Weights of a small GPT-style language model, trained from scratch on English Wikipedia.
Size: 8 layers, width 320, 5 heads of 64, MLP 1280 squared ReLU, vocabulary 8192, 15.1M parameters.
Architecture: RMSNorm before each block, no biases in attention or MLP, untied embeddings.
Each number is 128 + 24 x the weight over its row's rms, rounded and kept within 0 to 255. Layers, rows and columns count from 0. Numbers have three digits each. The size before them is the row's rms in percent of the matrix's.

# layer 3 attention key, 320x320, rms 0.0459, rows 78-191, columns 288-319
080:150101162140115119114114085123130113130126076150104121147102062132179120092138134124120126092123
082:101107139111123116111125093154130106131133104129116078150100126151120108113124118132099119120109
093:112142160086156147120125101101135152124120132110127174099075101194109128114115164158121110124114
110:119161097135120170127150098163123123063134180128153137111083122106115147123143110107122136145134
101:143131100107116132126114091200145103139158117143103109088108158100124098125129145123142139154125
119:127084096120160133166089115121118099100116127125118104134151148125135159109163128138125116138164
118:125202140167119128083151159097153151079103123139118168135149113115106149157124129122148083119096
111:119125113119136130165101125169128114112135166106128125134160130132166139145070105132125103119106
109:162167116146141151139132102153101116112101162137127155114146090147119155164116136132130136111102
117:135110140141107147106136172134158155153101099090122123095156098121130110148128141128106105131125
134:129142120127143117141137095134139118097138111153146137103128106125170125138102120113131118116126
119:121127143137139115146121111131115111107151145145108109127134178118135159125110108155136118152131
126:120143131185152105099124090106136139097091135132143088121070133109124110133121117131147135145102
105:097092147193103112135106173160177087164126134131149142130128164084120102128135132131152132108111
112:132162122111180138132102100105121091151135107155085123167152099142165142150141155135097181144086
113:133163166144107142131122126088138160166082128115113147098121157162097123092128097100163111141154
122:158147124133154119127092081128114105111125123135128113159168105139147160126119141114092117097152
128:114086134116127114109135136137120132154125138142045129100104139141119098125081129132136157126166
067:105129148162112166130155141108130082136147084121180112165133107132104100125100160132137124161099
060:161133149112133139102114151104114104160144078113087117150095173121149119185130106127131129142139
062:130127134119131166152120129176098127148103144108127121111127107100149125131149091124109122104121
071:124153122166091091103166158121160126131150115122136145148101092117095108126138155144158145127125
067:106136151131127141130181107148133112129124110098129099128151102151066086106134164163147150160122
061:133118119110131138134129092126123157152121150153125123113129147121153137124155138098096123097123
067:159129113147117135115106102074127145099144096124111135090110191103151079180113101150110090147138
071:117112184126163107132094196131138131082118138048164153146143110149074181117139128135146153109119
075:121160144130121097113133123133171183110100142149154162122150083090138147111152160103173127129105
072:112166188136142116083129176130182160138130128077156149149168105138115136123152145153154104188129
070:181110068120118137163137086091125155118169149159140106098156168067164152133107118110069102124161
069:072143124130130132107140178149125085123120121120102148182113147127081149143099115116167136133108
073:106129088134132116158122149116137165077074141115174138132140164086123145177104110099155112124111
079:126122204111137117121123126131150164181162136110104120161127082137109103114148149149090144144108
086:191122148162169119141097127113134179120116106092082125083139121149136160119144141125117122111089
076:117124158130123108153134124135136136145128133125114138180139142121111106120183143115150150154102
093:121081083125120161136102142130125128149132146116155157102129158151141143108096122117099143146161
091:086124118087098137135120151174123121101102108141126175123105147122135131148119089146124116108164
112:109122147129126187106117164123109132145092173129150141116090137120143125173134096138111141151158
099:107143099154150103151108170101093106105112082116108075149136128140096127148133153135120122122135
111:124156154120139104167089134134121082166173124146120108145117144151113120113143125136106144133158
119:094152144104127099101111112100153157080144126156131124124110129116157174125108112127152105109118
107:122144121105131117155110125101159129149172127133116144162135100127142145102143105169089155152110
123:103162120141111191109117131153107136129134115106125115110161100137126118154113145154096130116123
114:117163104080101123106141168153149154111102128144144154101131142132108125097118179104106131140130
121:153131162141134139167079139109134145229157127096094158123140139183121125117139167111089146135145
128:134112095093139156124134102114100131184134069144110149104101103139167152108156141105109125159125
122:130134138157153130091131091181148112183076138146132163141101124113145136115165121147146132128161
120:130100203164103151123157152142133129080115129105153144137095129117129131122119108146114050103144
128:117128119159176163129084136141123143139165100142113120123112103126116121138110119132115093134099
125:125167123116110082148153118157162143149122133089118134107103133120133095114151120084133136125109
124:090122138108153115130134129123141112110136157113145116110112155130144124151117108091145102117111
114:137102140119113132114135125135096074102092144142128138089114082150101155107115116118168193120085
110:137084090178097136177126133137112157127151117115119115154111187130135108149136125117114122161148
112:135084151148144119139133131124080151144114128132122115123163109129126155120098124127172075110157
096:130189137106099172149137131101095082149139139134144169087092171143144138131174124120058102174112
105:127079128128107128103180151106130142182112165076141121134113133136100157101110088110148142095186
107:174068095077099112132172188108104106155188120114136088129152147116131160109149107129147120090123
102:140085127113105164103134150112130123161127116107164161111151129138157152081134121066158183115129
102:133171130107127155145142112129134109142159133162142133162121189140134079113149160115089129159088
112:115095122143158162121122068102106133080127160104161156124112086125096139127136127099150105092123
115:153148097121106159112118097156126139117123117132148127148125162112146098090138138114114089145120
110:101152144146171132137094095157123134129149134114143141142076170130148087128097147119121118145124
083:101131133107100089156136144165123126151127162151113140140135153123131183157166137104117165121110
109:109132139156126120157127096154105154134160139129100159116087177100146122197134156134151115153133
103:146174162120135125115150120130108151110135144134123115121112171128160082174144137143136131148139
098:142145139107157115143076153170116092130135140124119149117128123195083104131088153159101124137126
097:101109126140101083158133098143154130169122064107100122124079125137157194108171143107158121125164
112:122134119126118146098139141132130096151136162104125149131152159172107133168125164182123105135148
102:107080138082151147117079129104123119136117124152127175061147132130206095104111141115118159103090
106:134080189156157100171095138122136130108128103148119136129118150139133146159101131091084081144138
097:157126093133139120159134118102136106144171122096082105128134135112148107097158140146171109137106
110:137101170069116137092152146116144109156065119130129079126114100107099093134078124172141137146138
104:130197088100146156068133135096131145105153095122135120131100122126096141136113140132092114128093
109:105106157131106097118120149198151129139102091132137104113128132141131152168153144151156138156139
101:125143165136169147124137133088122155114112125094129142153077130143104079103140184099147081123201
096:122111101128112141154132140193092175118153111137150125109144101135131149135124174117146127134138
105:149124146133102172088139150155182113168136124145132104103094126142123151124152094100139151100106
091:135085157158111124090139124086179121106163152132145163106137148148114125110132119133171166133106
107:098158138143116150133132178111108153130125135124113145151134119135170141102129142120100192131095
105:101100166162128124112181116166083107133131075112106128118126079155114123099157117115141120119202
105:139133083114150110092122149135121128133126142116147162138144155110124114136118128137137168150110
084:142145124129145133152100109148085115128156131180093147122150117118107117122106124142072166132147
104:112107124087132135109136163153114101139129148135127122141135118162118171107141138151144149151102
102:091163138134120094107127131158122114120119118156127130136136127128111083155098119141115150121103
108:177102134107122157133095119138118118099146112188101135128114126115109130119106146114125126143113
116:142077102109138097143166110090137171142140129079130118104135151121142139133080140115133129142146
107:138145159119134130131090102167116144123115130136153163116110092126114163100129113089125107099137
104:098175140136102143091109107148134125103124129170121115094082141131142132107138156157089171111119
109:135202098120109121109101086103138122155137143114119094118140123121127116146129127167056139156119
104:087145154131141102139125107115142109130119099111128143125109182128111152121168139096105110112143
101:101114114094172157143127116101098093123131113131189140140107116139138118104130134105137119118123
105:101143159149130135119139102169157130133103122099098158099110103163092168141130143195141123142123
102:120120115178126103144137143108113124120165132111148130151144163155167129098100150111097132135155
105:140172094131140125110139087137158137107094117097123122121095134161085102111125133143137108132088
105:178138130105157156097096135119132080101159125105163111141114159186117067088136168141109088165100
092:158106122120119163129097151168101080124143140152127091159175065128099067119112139159077097142108
103:129140105153156148158147099128080112113145144120131100128146154161113117145090144136096123152104
092:152180154083109177129112139082141194115112134122166109140128129124107100115092122144094156131137
101:145117098114184068135156136094137149088144142136081118126100106104165137103122114114119111095110
096:111109093115119179159097140074149139135107131122174104148131139146130093090090115114134106138126
105:156120186114144165136149125088144078131121161144124118112137105140079145134169106153120149113145
117:161108158185100146140136143111157106100140121133139112133124125141102172136154126144110133114130
109:181099161147125114134116125135106135145123118118142110130131162148108130136121118142093090148138
109:111105120149149111147106133149111080122150120105133093129125122118065163134115112091138177094084
115:149159151144067090100116112151100157100127140164108113105167117111135162138110118153124118141180
106:110134138094154126098122117114132153176105155126147135146140093140115118121133147104108088114142
099:147134117146184108143158120092096112161137133122126126145134075141152131123134101107125129114118
095:108079143097123125113172124135113077161126110131123171110140126142097123110145160093180112154155
103:088120092087152114097114138165145134128155131098131105145120165096131131121131124128088124118095
093:179114172155155083120153106163113095172112116109117123135108139135151136138185130093111148136136
102:118112125170140127125167139101128143151110113125121126163110108136151131125129123133131133156155
099:111116094130139137146133139078149132168186143142118176164133163109117125141101148082128121113125
092:123140087103119125132117160180130162158158139157142129095137115114123189168120140148157134104054
100:123141133186120127108123088153124108124133099146098155151130149161134157114170112115107115097159
083:122140096106106121166118136118119161117123137174120124163148116131110124103149146114148112101147
# layer 3 attention query, 320x320, rms 0.0432, rows 79-191, columns 288-319
089:092114138105130119107080157131135115118143131104094141136112164157120139106169117134168088177122
110:124078166117128164143112103082137153135167088144128158125079115127145145135128147135121112120104
081:106098114122142127148148104181149147124065151132170114099103147115155121098131150132094134135116
097:134148068122122171121130152110165099141113112123136121139105139085111116120164122157194139135149
109:101131145132123134164067149141105127097123105103151140122113136125119104146102157098111119122124
106:117154157168127170118139102149146112080129118112105158132129111133090122138116146130156121092114
110:168131077128129119157109100170126125105159097140118105123135100143131105134083115131133096118113
110:133147089140126135117128084184086096120158117128144119127108106132143149137083118140138139110124
106:138135148152124168119111160137115135153084146106174114143141172114129088105121144128115090147122
124:115130088153122145148140130129140155118119136116132143117149120111155118132113099105127127110129
114:111121158131153150152115155116082111055113104150129132113165150134159138161115119115118095131118
118:150107115163137119092143123116156138113111093135135088134094139125156151152116104111129094158082
115:133101137153120136123141191143138145150114132119186143130136127124137101148136138128157146124098
104:094135097116164129167097099105154152124146094163106134097126118106141104127137155130134163156113
105:107148136153116172133117176112090150146098126122107126110131180153073091125118148095143119114162
111:130153156161108081133155081127095142127139137137141166131112117132113117134110148119085120112175
123:102084169145138131106148149166124156137113156136083139138082136164137137124080123120142165135166
067:174152112112106067088166122142135140126132154148110122125117161161156082120110141136118155112111
062:107110138140114134140154112145146140131101175087138155151146125109131155095110141088081133104127
062:161135110126175110149100089063091166097121105130124122130115160148125151138112143124084149114153
071:124152142119102129116118097131170138155144151112132102137118119129156111184155129165121156101105
060:134176146084144106091118136123175166121135109142133130112107127137161120132155124127162158079109
070:132093101154102142134118118119072167149100145114113136108136140146139096178093109163115124125152
076:096112130148123150121139112122126162153080150125130133152152142140115163083118113147078136155131
068:128112152067156163151086133120156111109154091151093147110085119102134126105115150103170129105069
080:120152165123131140116112126117162109105139095129104098105085119104140110142114127106139144112101
088:133120168094141097153104122132149154083152121133146103098110116117134142118117131132129146063105
080:126169093156117104146123117141119118142122157107144122122143150109094079117126145121158118129151
078:085101127136103128107108128142144172151085124113130155151144138140119139118149124158136106151132
080:126127109139119146153067128134135083106103132126166070111154149105106137130098112135148112137146
092:150084176125173105125141101111121124110148074156081135111100075143172131172135147129114114089116
077:159114127124151109210102110125104143124149136144102110112081140131119136134123128108103143100117
090:170143141148168132161121118126115181135151087160141137100110110120172123148133153131125136091097
078:148122067116111123153109117139106116144097125125125115138116144117119118127107115090120146109108
094:110129135101093136128134132165127130150126151113120131128151152147084114101137143145132155143142
102:141139102149138171127117145092139138123121148134145148136099159119151135142142130133119129183134
090:147122137123074137130171180122162168137100130103141115110113130149113162120142162155131155150157
104:096128100129147105167126133185103091101168145100130159132123102168139120087138084165143144160095
107:116144147126105087103110120098120163113138110099144104125128104097143173138123133123130141170134
101:164177091130092149150115130111110166160145141165098111165132098123130114099119139136076189140096
112:170157131130124155084135165129116129139169130132090125107121125142138120130113175155128140119141
106:111123136130110111155106123108133126094100110108148148094131145132151132146117177154082122110109
115:120130156124132147133062147124079121168180130143134134150122125153108096125154149120092121155149
117:155103127079135181143135133102109124153149093136126148116111121155127127162118148121132148132131
112:129129144156126132145125136122121104144102154119128146076181174085166098155118075083152119116117
113:130145173164167137120148129144129148101074114137212144113126166142132139133104116151071068122171
117:104165133171132146122127150113124120174172144102102156151121134168141152087157143131143142107069
117:103126069141112115099143140149133168143076163107138140120170177123131140133116143131135144155109
114:097146118142127127143157106147149127114162132115124144097145183153161087140148094115154085127060
102:143134103140152072151173125128128190133112088120108129133164164159150120139121150105083105152145
097:141136155128134203127147106116125105137126139094153103128117103140159130103119113136096123094142
105:157133102117133071143150138133152115097136101084124131106125153142142134124129140141123150113130
107:071086156104134165169138105122111132124122132127142081130124086110126082112126144123125133088126
101:128123103149105088120125149116158110068153125079103142130132148135144157146080120171173169119143
107:115119089095144089139118093139135106112063133117181104131084145146111121114108118144146139134129
118:111109175132130111107134172153146104123125086100136121095150155174127145151094130135150109117088
100:123144125147113174127121134129129123155121088159103082148120116100156102135120092134133145110099
109:139163162113126130128129116130075129113111123094118096137125117131148134149150118166106126127106
107:114137140177127109125151126094117088167124126108125119155163146130141100122131158119133133146090
103:098175098137162081127114194142096126123124104119121171138106134126147170162139106148161100140138
102:110136099153156119106140133133155112130108091132124142159111120147104164170112084121152157146157
104:124097140181150066128132127140136123148144161099153140132165124116082144124171126160129122139135
096:167119095150136140130145108101134133162120152089111105113180145135138107116112151152171162141103
090:119109134127119169131131158087152137107134182126134135071112150132126126118070107153083136128128
104:132138124130106123089140126135105105118163143115140154152108111130113133133115094152089128122102
089:124172129141145142148104103123096113123142152150194137154102122129086097090125102171156091123115
111:166130090089138125113149145143084118106113127130108103115104146099177158144197124129153116129112
121:075120162163150111135130090150110142146110126150109089102172124138086143102102146106139121144101
100:116106114100108158143109134125121147150157152118121123144125081097136129137157123124131074093091
116:156113176146154137136124109094138095118083082137140093116130127119135114113114188146178113131154
096:101144165137104161114109139140128093103157095127127134140069123140109111133153103138135122154159
105:181135131079138113165146067123154109122125133099114119103151146137116115124129098138120147170159
109:116118091158143118092177071105113151132133111098105135133149111139135115134139103114128124127140
111:172132082074074074159118108148099088147139134117105117122145140141120121117160120157143104130143
108:176138169122137166147154133120155122142155133120115114154046136180117063083098116101099155116117
100:164122096125124152125159099144116153136127148134118120141122122157147149109172131125155143139075
109:104126110131141096108171124157137153122151148099142121113095114130140126088130127116156125134114
112:121120164176113075142135125097131158116172113068132152111118167154076116112150138144092144150130
116:118123075131076129124128090134120113134109126135120120122130109153175127181140160169163136135152
117:074109151120103152125115120118147118122119159117124155134092129148156171149112127140117145129127
108:138064120141127180142129095086140121150116131136130141119133143141127128111138125140095134125154
095:140150127105165096123112145173151155123146135106120151140108126143138100123157166143152094172122
099:115166096123133124134139143100143146110127152103126150152166106141152117158109120095056117106116
112:142120165131123086113094116133147123061138131126085112132126098109181129138095109165140115105137
109:117122078120123101148147131112128155099089167129144097067159075167137080134163157154107110120116
096:130138144173086119145113161147147125148135077115078103131147147111127139141125113131125111119135
111:135146141131134112144120157128136131141121134130111094142125143143128127136094110133129152157146
116:127093102140147119133117107107153109114134123116104125122128089137126142147118082146121135134118
104:112194149145111142134116148126115147120135105139115099117131135081165113114096111112076096138120
112:156096154127162112089109150147137146146124140113128160131107151152083141088108137149134154157163
101:122135113181168115144146108087099149162095159129094138096146137108116137122102131119149163142109
084:119156102067133106113092075128114176099148109155143110104153114102130066115123170127095072097135
099:123124144185136170170114127124131162134126140189127117135152116168102117092154130135097148116112
099:127147126096131133143155162100128141136117152130114129109120165087122086128104120147105127116164
101:099102113133119129149056153139104148153107150124170153122162146137124169151092134121147120091178
101:100158158107155159159109107099115133117143133142163132169063140143136079092109150147158123150121
108:091115172149132145139127131076148155140111111138128090134129115144150145133177145130146122145109
106:103145117102124177111144172109124164093096115158099127113076132096123144121118122118112118135107
108:138086166146156147113086155108136126135118133133152162088097167104091118119094115128105137110142
121:122085125136125122142119143168148111185160161156168129153118183105117141089149114144147109125139
112:096088149160145148138145077119154126153099157101150119116137159126104120139122121164174145154126
105:109110174110150127135111120120150076132146096121122136138141169152121115156121169118136101132140
109:122167166115108096104178110078126162167096135119143131167122104159121112094094131117114155142106
107:081117161127095171131099122117166142143082114154135149104145131105125149148105118101121120100153
109:104124123120119110152135158155096165120154133127167129129087116155132127104146110148127100096181
097:140151114122140127116154108154142115165135133063075174095127111118119135137133153121149176117145
119:126143092101140150174055142144126104146099150135138125120143140134130148169111141126149122146120
106:154114094135091105096118096133091097123135110124143151140159156096151065141126096127138116113166
121:143157134104122097094182104099093151133138126071110143143083125130169099131154159136122113125087
110:103151149147083128113110093127101084157131145143143126129117123136158098118127114131140129166149
109:167154109143127120154118113135105125127142167112118140107116127108064135121162126119129139126153
104:111169133146115128144154138147112109114127146105098180118119154114131181118073091095103172155162
099:121146145117149110122139113066111084120132153121100093151144116120129124094109131111158148150091
# layer 3 attention value, 320x320, rms 0.0559, rows 64-155, columns 288-319
090:114135112084179098128134172154124220158099145151143086125170100153150106099111131152096130128147
095:146133168170130137121099112119140084101144085125135138122171124135167093176140115119113104102135
101:152139147118143121148118174118180109142164112151128102137129110116094105162141058137134174115099
096:117136135123117162114120088144144159147136149084141172168117054133085101134104166137132112085152
099:167137143116117098111153135142155149114152098138121089074156095126144127144105078128145131188101
098:118136157141127161099105126154112121208127128098120116136060151152137122100111127132117129156164
098:128118138130141129125143076174138103110112103140134132110140147129194139151139120126141105153160
104:128121148112121122124167210113196167122110138118129162127142127102137139175138089109109135128087
098:116104162139134112132176114130151118150189063094177128106086098134134119145125134101171090117095
089:174108125114146156100121141105100120102114126157137085139137137134103122158123112142139131119167
096:137127148126111138151146141120147090100094129115106094127131113128116166105146170151075124092136
086:120157101122129131105125141147126170204120145135156138042130156070129165091133124121133149102129
085:150109122137125092147106172133147165122130129135112148096116116084155191133154082086053132126128
102:075117135103156146096128135148114107121084146141128121111084124131092154141145138107092122118155
089:154148086096112133097142141123147092154149168164111150122121148121145095108136125095169138109122
095:100137144103122105135154130136157106094152115135108144113079098167125108140121109144120170130144
092:125149114157138103146102134121095109126108125150115095138120165140135131122124148153145135157153
094:135104173118099131172095135138144109161155097105139122111132128131075088131110189150175084115156
102:141115077158125188155107135127114111122113132073114112144178098104129166150116130106093121101138
089:135132105106094179164145148109168098103131169138125135139084129142111107087146104151121151110124
080:119147123118127130156123118170118122120157132090134159150119162139149131127098138133131152170128
098:113094120133102119136127143120153117125163130113130140169108082142085162123167117125131097142136
095:106159111143145135130105120139132113129130097162125146109111150139101148111138115139140154163136
100:177151081144156088130097116109118174116128134132135124141144107157117137131100116173138177097089
103:087147133104127169130133141138146142175120151154126103135086134141145150124141115140183124129190
085:130108180136146143133132113153126118146134067149175087133145076141106120117135151150119154115135
093:147107169107170132106115116118120113163095139137137140090093095149104142123110124159154151100153
092:142119153108128116101121142101139114094184142129147098106146140086125128158134104124114142150094
090:134119110155116123140169140158102123134186103160150125153145125138116119085090117123106148125088
089:136140101100180129108174117123122160134137133145126131078094100112133166133119096147119125168107
092:119136100143150088100162168149135186112098158163110103141139119145134118118143131134102139111151
105:113098151131148135130146131125109161139152157101125135123179141120139145121131122141109125131106
093:119127147175130131091121109118177140133118145108111131127143114174126097145141118096154105132152
086:144115159085134167096121125109152146094100102149122136120106136164149186070149142149104082139119
094:096150108119170114146116127134136088138123121131115127160109082132148152145076141160114160113138
100:134124127140144133149159151155147153122117132115130113109158123141126151128141104132107146116137
096:143078139104156107165105115117197140153120134173098103135144133133133131125151134166132123109153
090:138160127108109112145132134110165146084163141081120127121141121119105124141133079154118123123146
093:107117146115148168146129112150064082136149101114125164181096122121155142088143130137093127128171
100:160125111169140138134082151107096125145159123105103159126175136140141123100062141144185126103120
097:148116124127146132085091143121095148108082159139128104167115153115145114118150101132101156141139
094:104119070130143122113158108111114147131108099130149118167128182115091133139111115166135063141129
094:160142153135140114132144119147167117123110137125121148132113116127148104162168124114171087137154
086:167119117085106132123162150124113157127102138104086116135127052113138182132146107119118159137115
093:089091076166118111112084123116112100126160169083136116103140085126126139102129148130107118101147
087:144140061115137088132139111123115139078126130098097133108151117119114111128155097139093148158132
094:160146150136085118135137132112139087088113141135081139132152140131120137127129114101109158124140
095:120106119143150096119160117178163151127158095118139139113127096138172104091115097145146144146132
089:135132121143150122156130123197127154162116169111134126083112109130097143144126166104126123118152
101:149104112146133126122097170114154131143146137156108132122116162070098109121137158130134133126169
096:123141146138186105147132117156130133117118114176143134089124132124151096153161140083051104106124
093:111141110146167148109142158127157086135095120142156138103124135111111151140114080092114137135135
097:149103157097111154093127125121176109118125159130135128141099144132139141156150123134116109155093
096:042109123127140122183110128098117132163112110102107096123110096156077162170116198145117098142120
087:089115110120170141139122140165143148121125201146086129152136096082106156137162153091122119131123
088:131130142137125108119118124133128173092066142123108153119118139116137142175130146102100084141138
092:104147137160107151126090136134116127123138137142073134120151149132083127122121108133105124139148
087:179133133113128149131066117108080112146158096155156080148140143130157117116104112139142105143128
095:090128092143125117140130139111186122126102184139056134151126138120134139120089156144118120097125
091:126120118100097132152097136111133114159122127139137106081095160081096102093132192125129113138121
093:088143136122103127145133103113110115111120125119121151074126163127150123138121126130141135131109
088:168121181121118116113093115150115101086119128109146099140126148119129140099100141118073111098144
088:136123145106110127061152169110096156105151117118100159127104141153135121097152134127130106112117
093:125149110112131142097110175073134135100143159123118160112104138113102133126084122115127139164154
084:103104123148118128116129131112106168148161169114119109140105142139161094111067117149132111112116
073:098132113098092173120128106143086134101130155145134154094157101145127115124131160112151131146120
082:131106129134139154077123118094134110138136157132177150106093098164143126106131111125119143122085
084:121131161108109094103144133116114133157131157148120105111169120155108127121109207112095115157155
082:130136140136146143093123171118151116120044121145124107154121093153107141113116136130149128141151
083:143158174147104175115136141120137147101101123080151107180115129168182137143098137146087101167122
085:084142075100145147094113143115113166127153139127152107116135137162152131120155107114156123112149
080:127114116144097167114065100111161110140125113160115109133121144109114175178118168151152102091086
080:154113138163096152100165125123181110146137119074115143161093128127128097185131130147187099107120
086:158108148145147201098114125121156163174112119136149134114078157132149089152062132174133137139122
078:050130141140140139098118142138079133154108118131120126131141086125109124141151139109104160112131
079:137105155144125140098120113127150166177063157163108115137115188112125132132135156194141138135137
086:162140119132140141084070140074121158117101162151162116131117130131127172140138109131108113152152
094:118095121113098171089126083146127091154093149129126112108121106126140129093144103159137115120108
083:136105087134107166090126128085157127183142147128136101120114146099144178107180113145101121157112
087:138134128108138167127097135117134191135119155113128095118149133157170123172098120094135163155088
078:153124096124144108090157104126141108124123142124102104182128122084086152163116112179142131131130
079:168125091138063085129146110090128121090174140083137113152106137079156115097149077166124112119145
087:144131132140143113143160097124124140120133178109158118123062166155146100119093127100079119148162
083:140133100124119147125106117117135124161129145129152091124105105107142099103177059169118134119146
083:179142103099139117149098122128134119089147102109129154163149130104134141150138140153180177153106
084:131121112170096146087151096073099172149160125110155132128115127155109124137113098123144113136143
086:099099095141086078133162135116123112106179168124113141127147119119116173180166112085139094105116
085:118120175140123138111153162093157160128107112113119077169116137167112130153093158141130100142142
090:119109122126163125118154138131106102103115141159098146170126109091119144101169116092107121132086
080:124110122139090089153101143153152176118113130125170115125137152116128169124114142125129112104136
087:140155128091090096117134136132148139111139123127127163129139134114166151178130187096135103078109
078:105129085106081101137155101116107106125110094093133123110118125119121106093121140152088130152174
# layer 3 attention output (transposed), 320x320, rms 0.113, rows 64-155, columns 288-319
091:135158123128159154124089098121111155116169116123118139136130124143122159128117149118143108129127
096:132159135161137157147162150114118096120160114158129113130119145148151087135126164144149169160142
088:127127110127118138125133109104133129126135137144101135152114100132105115088123141092156151107103
088:120123140128163101110122142147117154103105122133086129112096138112124172092145131119152149117159
091:063069091117146133093097136118172127144152106145140152137116138140104121128169155140136096125095
087:091082136076131060139150158106132085098069133130145125132137112144161101107134161138146135099109
089:112143123106155092185092104107119164129112095104136133113098132126124113143122115127142132161148
088:136171119154128149091109120150126133131149154106125131148107130102124084140109149177112100130159
090:144156122161138123115161115117125124100110130165140104124120131132104109107171121068100141113118
099:110142147143121171159148141139111128130156108088115157114110150153110093098105166156102153102083
090:124079094145138101161135072139138122127148106120155150079159127152175134138128145131142146129113
090:121082105117132111142107142145097116119156156121139126120116102148120121164083091121154163149115
090:125125130130091145134141136155132108141173184099131102157129141138098106092092152188151119143148
094:121140142113146116156092139120135094109109148137129115103139110100123138122144119140112141134100
091:106121142123121085156148112134154144118118097158150115161176162121113140137134131144131118168141
086:172115116169089123108161173133132099116130119124155120091104109090140148135117098111098159139138
087:136128154127083149150188129091117163153108125116144100133095083149157137160106155141114139140102
090:168202102149098087106078135105123174124147149131082121111067132136148128141122092099145168141132
088:173111135077108136149136137122146134106136089145120131127175094136113095146128133161125140068100
084:121086076145117076143129129182103120115122119096141131103172117091120159118120144114169117139135
097:116072146115131157117094150123132117125134146185133127117149133096156159128167131132145095135135
093:123132140145154138154112093115124137133121173141133142121097140124123132109125141076085128124143
092:092167172110110170128105150143108119188130145127114120166148119135179137133096136088158117116109
088:068115081110154140122124094135084130122179141143135117154138132145095120115134105116137157098136
090:157077109152158095153145138131115152150118124118085108120144113173126081165121107141123123137172
088:146143093128171127192190087170119132154125167098101066111119163091117133102143097092149119124118
088:100113144147134089101135102148183136109107118123151163133132164106108131120106126131134159125106
091:124117125135154106162143122119153116167110097114187139162148132144123143093133149140115095136128
087:089151138176102122097102133116124116098122123104176104116164151093114129165131152107129119163134
093:110122118146104140155126132121157121084153112150103104136165117129134130136142092121151142170087
083:131122123099125125129146145156152115144136114129118102127141097114167146159170102149105169128099
094:159175128132143132110106172157157082124139115139101132138115082132132135111161139134136097141114
085:154139094127166080159151096140139089111127115149109157146159092129138167136143140116116176122118
088:123152132127113160137112117164149161142108174142132164148146145089145106132186124123163123122139
090:090097120137154119127116131113158099164142127143106115134103145100103111121124142124137146118133
092:127122130113126114115144171097082088149143150124127131148123059143118128144147147146086156120097
088:129128087144131080127127095136131161125154135156096093166053138126111132131131132122093086133088
085:105112122137158136146104121138101137141127149105103145171108156149071146130137149117149157149163
084:107110144152095131147111180121094103101105131138126074147161140139081151121098150152126142106128
090:121121139117123139159184123129112096102143098164152122154103132158113137149146119175079086072156
089:098125134116128127098135128126123134061122112124131136144126104148130118133147116179173135138144
087:106119161129130169121117145131140121139124130129145109105080155165127124141136148141117138165142
092:113114093102141152150110114120119174138106109117120105113095125098089138074055139114096148103147
084:125121159142166147121155082121154085098143106151097134089146106145109130124099107085138099114164
085:094119161148123137168146129138084106126106121190163117136109125130129107111148093098074142125097
091:118114134123097169099089153129114120153114093149171172117111097073167170166113166082132121113128
092:121140137147091150141126121110161151168082130118117168108143148136106134138117112120121092120153
091:099085128146095153190122167119094141129149097156133144125109128155147121138165137125135096125151
088:107117130113164099146132174141154141136111084103108090116057128129098164115129133126132201150157
096:140142130128138102127109110130146150118149110136203076099151129180160124126104140157087105094128
086:105114072101118149155185108089137109154123087118145073165153132124107128102126117112152162158116
087:130144131143124119124130149129147159074127134108084101119142123127147167097136169173136127142110
087:128122127122158124116104135132152179118114107107097101155146139146114163131149106140129138149115
089:104145128167064164131162175130153073069130129128086111121094137118138141130070120110164116073084
084:126141137167137162085111130129143137150140131138145138133098135141136135117141085184143118111150
089:157119069045109102119104141114149097133146119124122144114102145122110123123133102105109121129130
099:111133153112127146170128125154143135176113136134188143114128110133136104146130110157149155140087
086:154122127118153117123117091118153105098103129117125123124148142128110150129144130139156109109180
091:130159146083103159147087135142130174104112115121147125108104132137127145126142135135101116161129
092:152123143146090102110142142162140155099110156190131155151100129141169136121156116150146128126123
092:078086148117139096167092169101101128155150137137107154163131126157106115120112143091109137157071
092:136161131127119118074142122141150174110116136134082146117152129105133138086120131090161127174161
084:123132153137119104125159109148171136135148132121151136147134146129150109108146105139117110127125
085:126100137134123120154134094154115166166131096113101117121101124121112111125160128130131136087093
087:187163126131082097108149113113147129129111132117124151119154125139099161173131142138122118150157
091:135130129151150131114139095099127085151100134103172115129109147117119140126103127121141072107148
090:139137151133118113187143132148130141107126129146122125151135136090133159207091117108155105133152
083:109143121107124135135121130140147109169133139075149132143111130146143177149113057156129157137121
096:141152082158128117137166096125078116182151104115141132158127129115137103130169138110135144116121
093:155115106116138095128141110156146104142104146129115124124138121069112089126132127083155114137130
092:173153155161118177124131163160127131125070121157106164129159133102131094161103099121131151136132
101:120156121164158079132168138122120118124103165089153139112122127148145115134109085127108142164175
098:118150127118133120139143135128117157095128129141122134119152137121134163128130128087115146112112
090:131158119113101154155128132109114102108122075098109102115130116158080113120135127095096130108158
102:181148086109119103173148132116145149119146169107112100150122152164126129117130134122172099150146
095:130110091101143114139141167163136120076164135121122140127138099197146120083134103085113121143108
098:118125148162117136135165100148139132186153163130108162141104112137111111108124129151116135092110
090:128137110140170081158131183116126128100147105150100126152131121129144129097103164147109135138123
092:110189130140154107141131121134146099128114118113100122146143115170107156142127139120135116117151
088:117108121162125078129122159149126104147141112125158162162157147102122120105143159161126140133134
093:124145161124125156137085129168122090147149071179114164112075159171136103117153144086094162133127
095:077165133123152177148152137112140111151103141124070137097130129176125136139115134086149139141082
098:128135102131166121142113100167124118124126102143163148091178122132136108134100098112152132087141
094:083167153132106156102136114147137109101124130128159168109085111146117128120125133146118102131107
095:106095136137127114156190139160133147109131137170092122076155149098134123093146116104086173137132
098:111153160129138110159119180140179114165132108153135127143103110111115130106106113140109125138110
095:168134156143151171126164162138141099141087084143068114115123093090143122151147099167146170121125
091:180149098093139069160107126133106138135119104157119117118132133146157088136126152109116141118117
099:113085144139111069133066100147113134116173141119119090140150123185131139165095117137116143104125
088:154137088084143131096175126125149140124141125118082105097116150121142123175141133151161109133084
091:156139104155189153142098091101105123126097136160116109122105099119138113093124104113155142139115
096:121156140149149133110158142107142133122162123115123159097122142144090123081125116083160112115141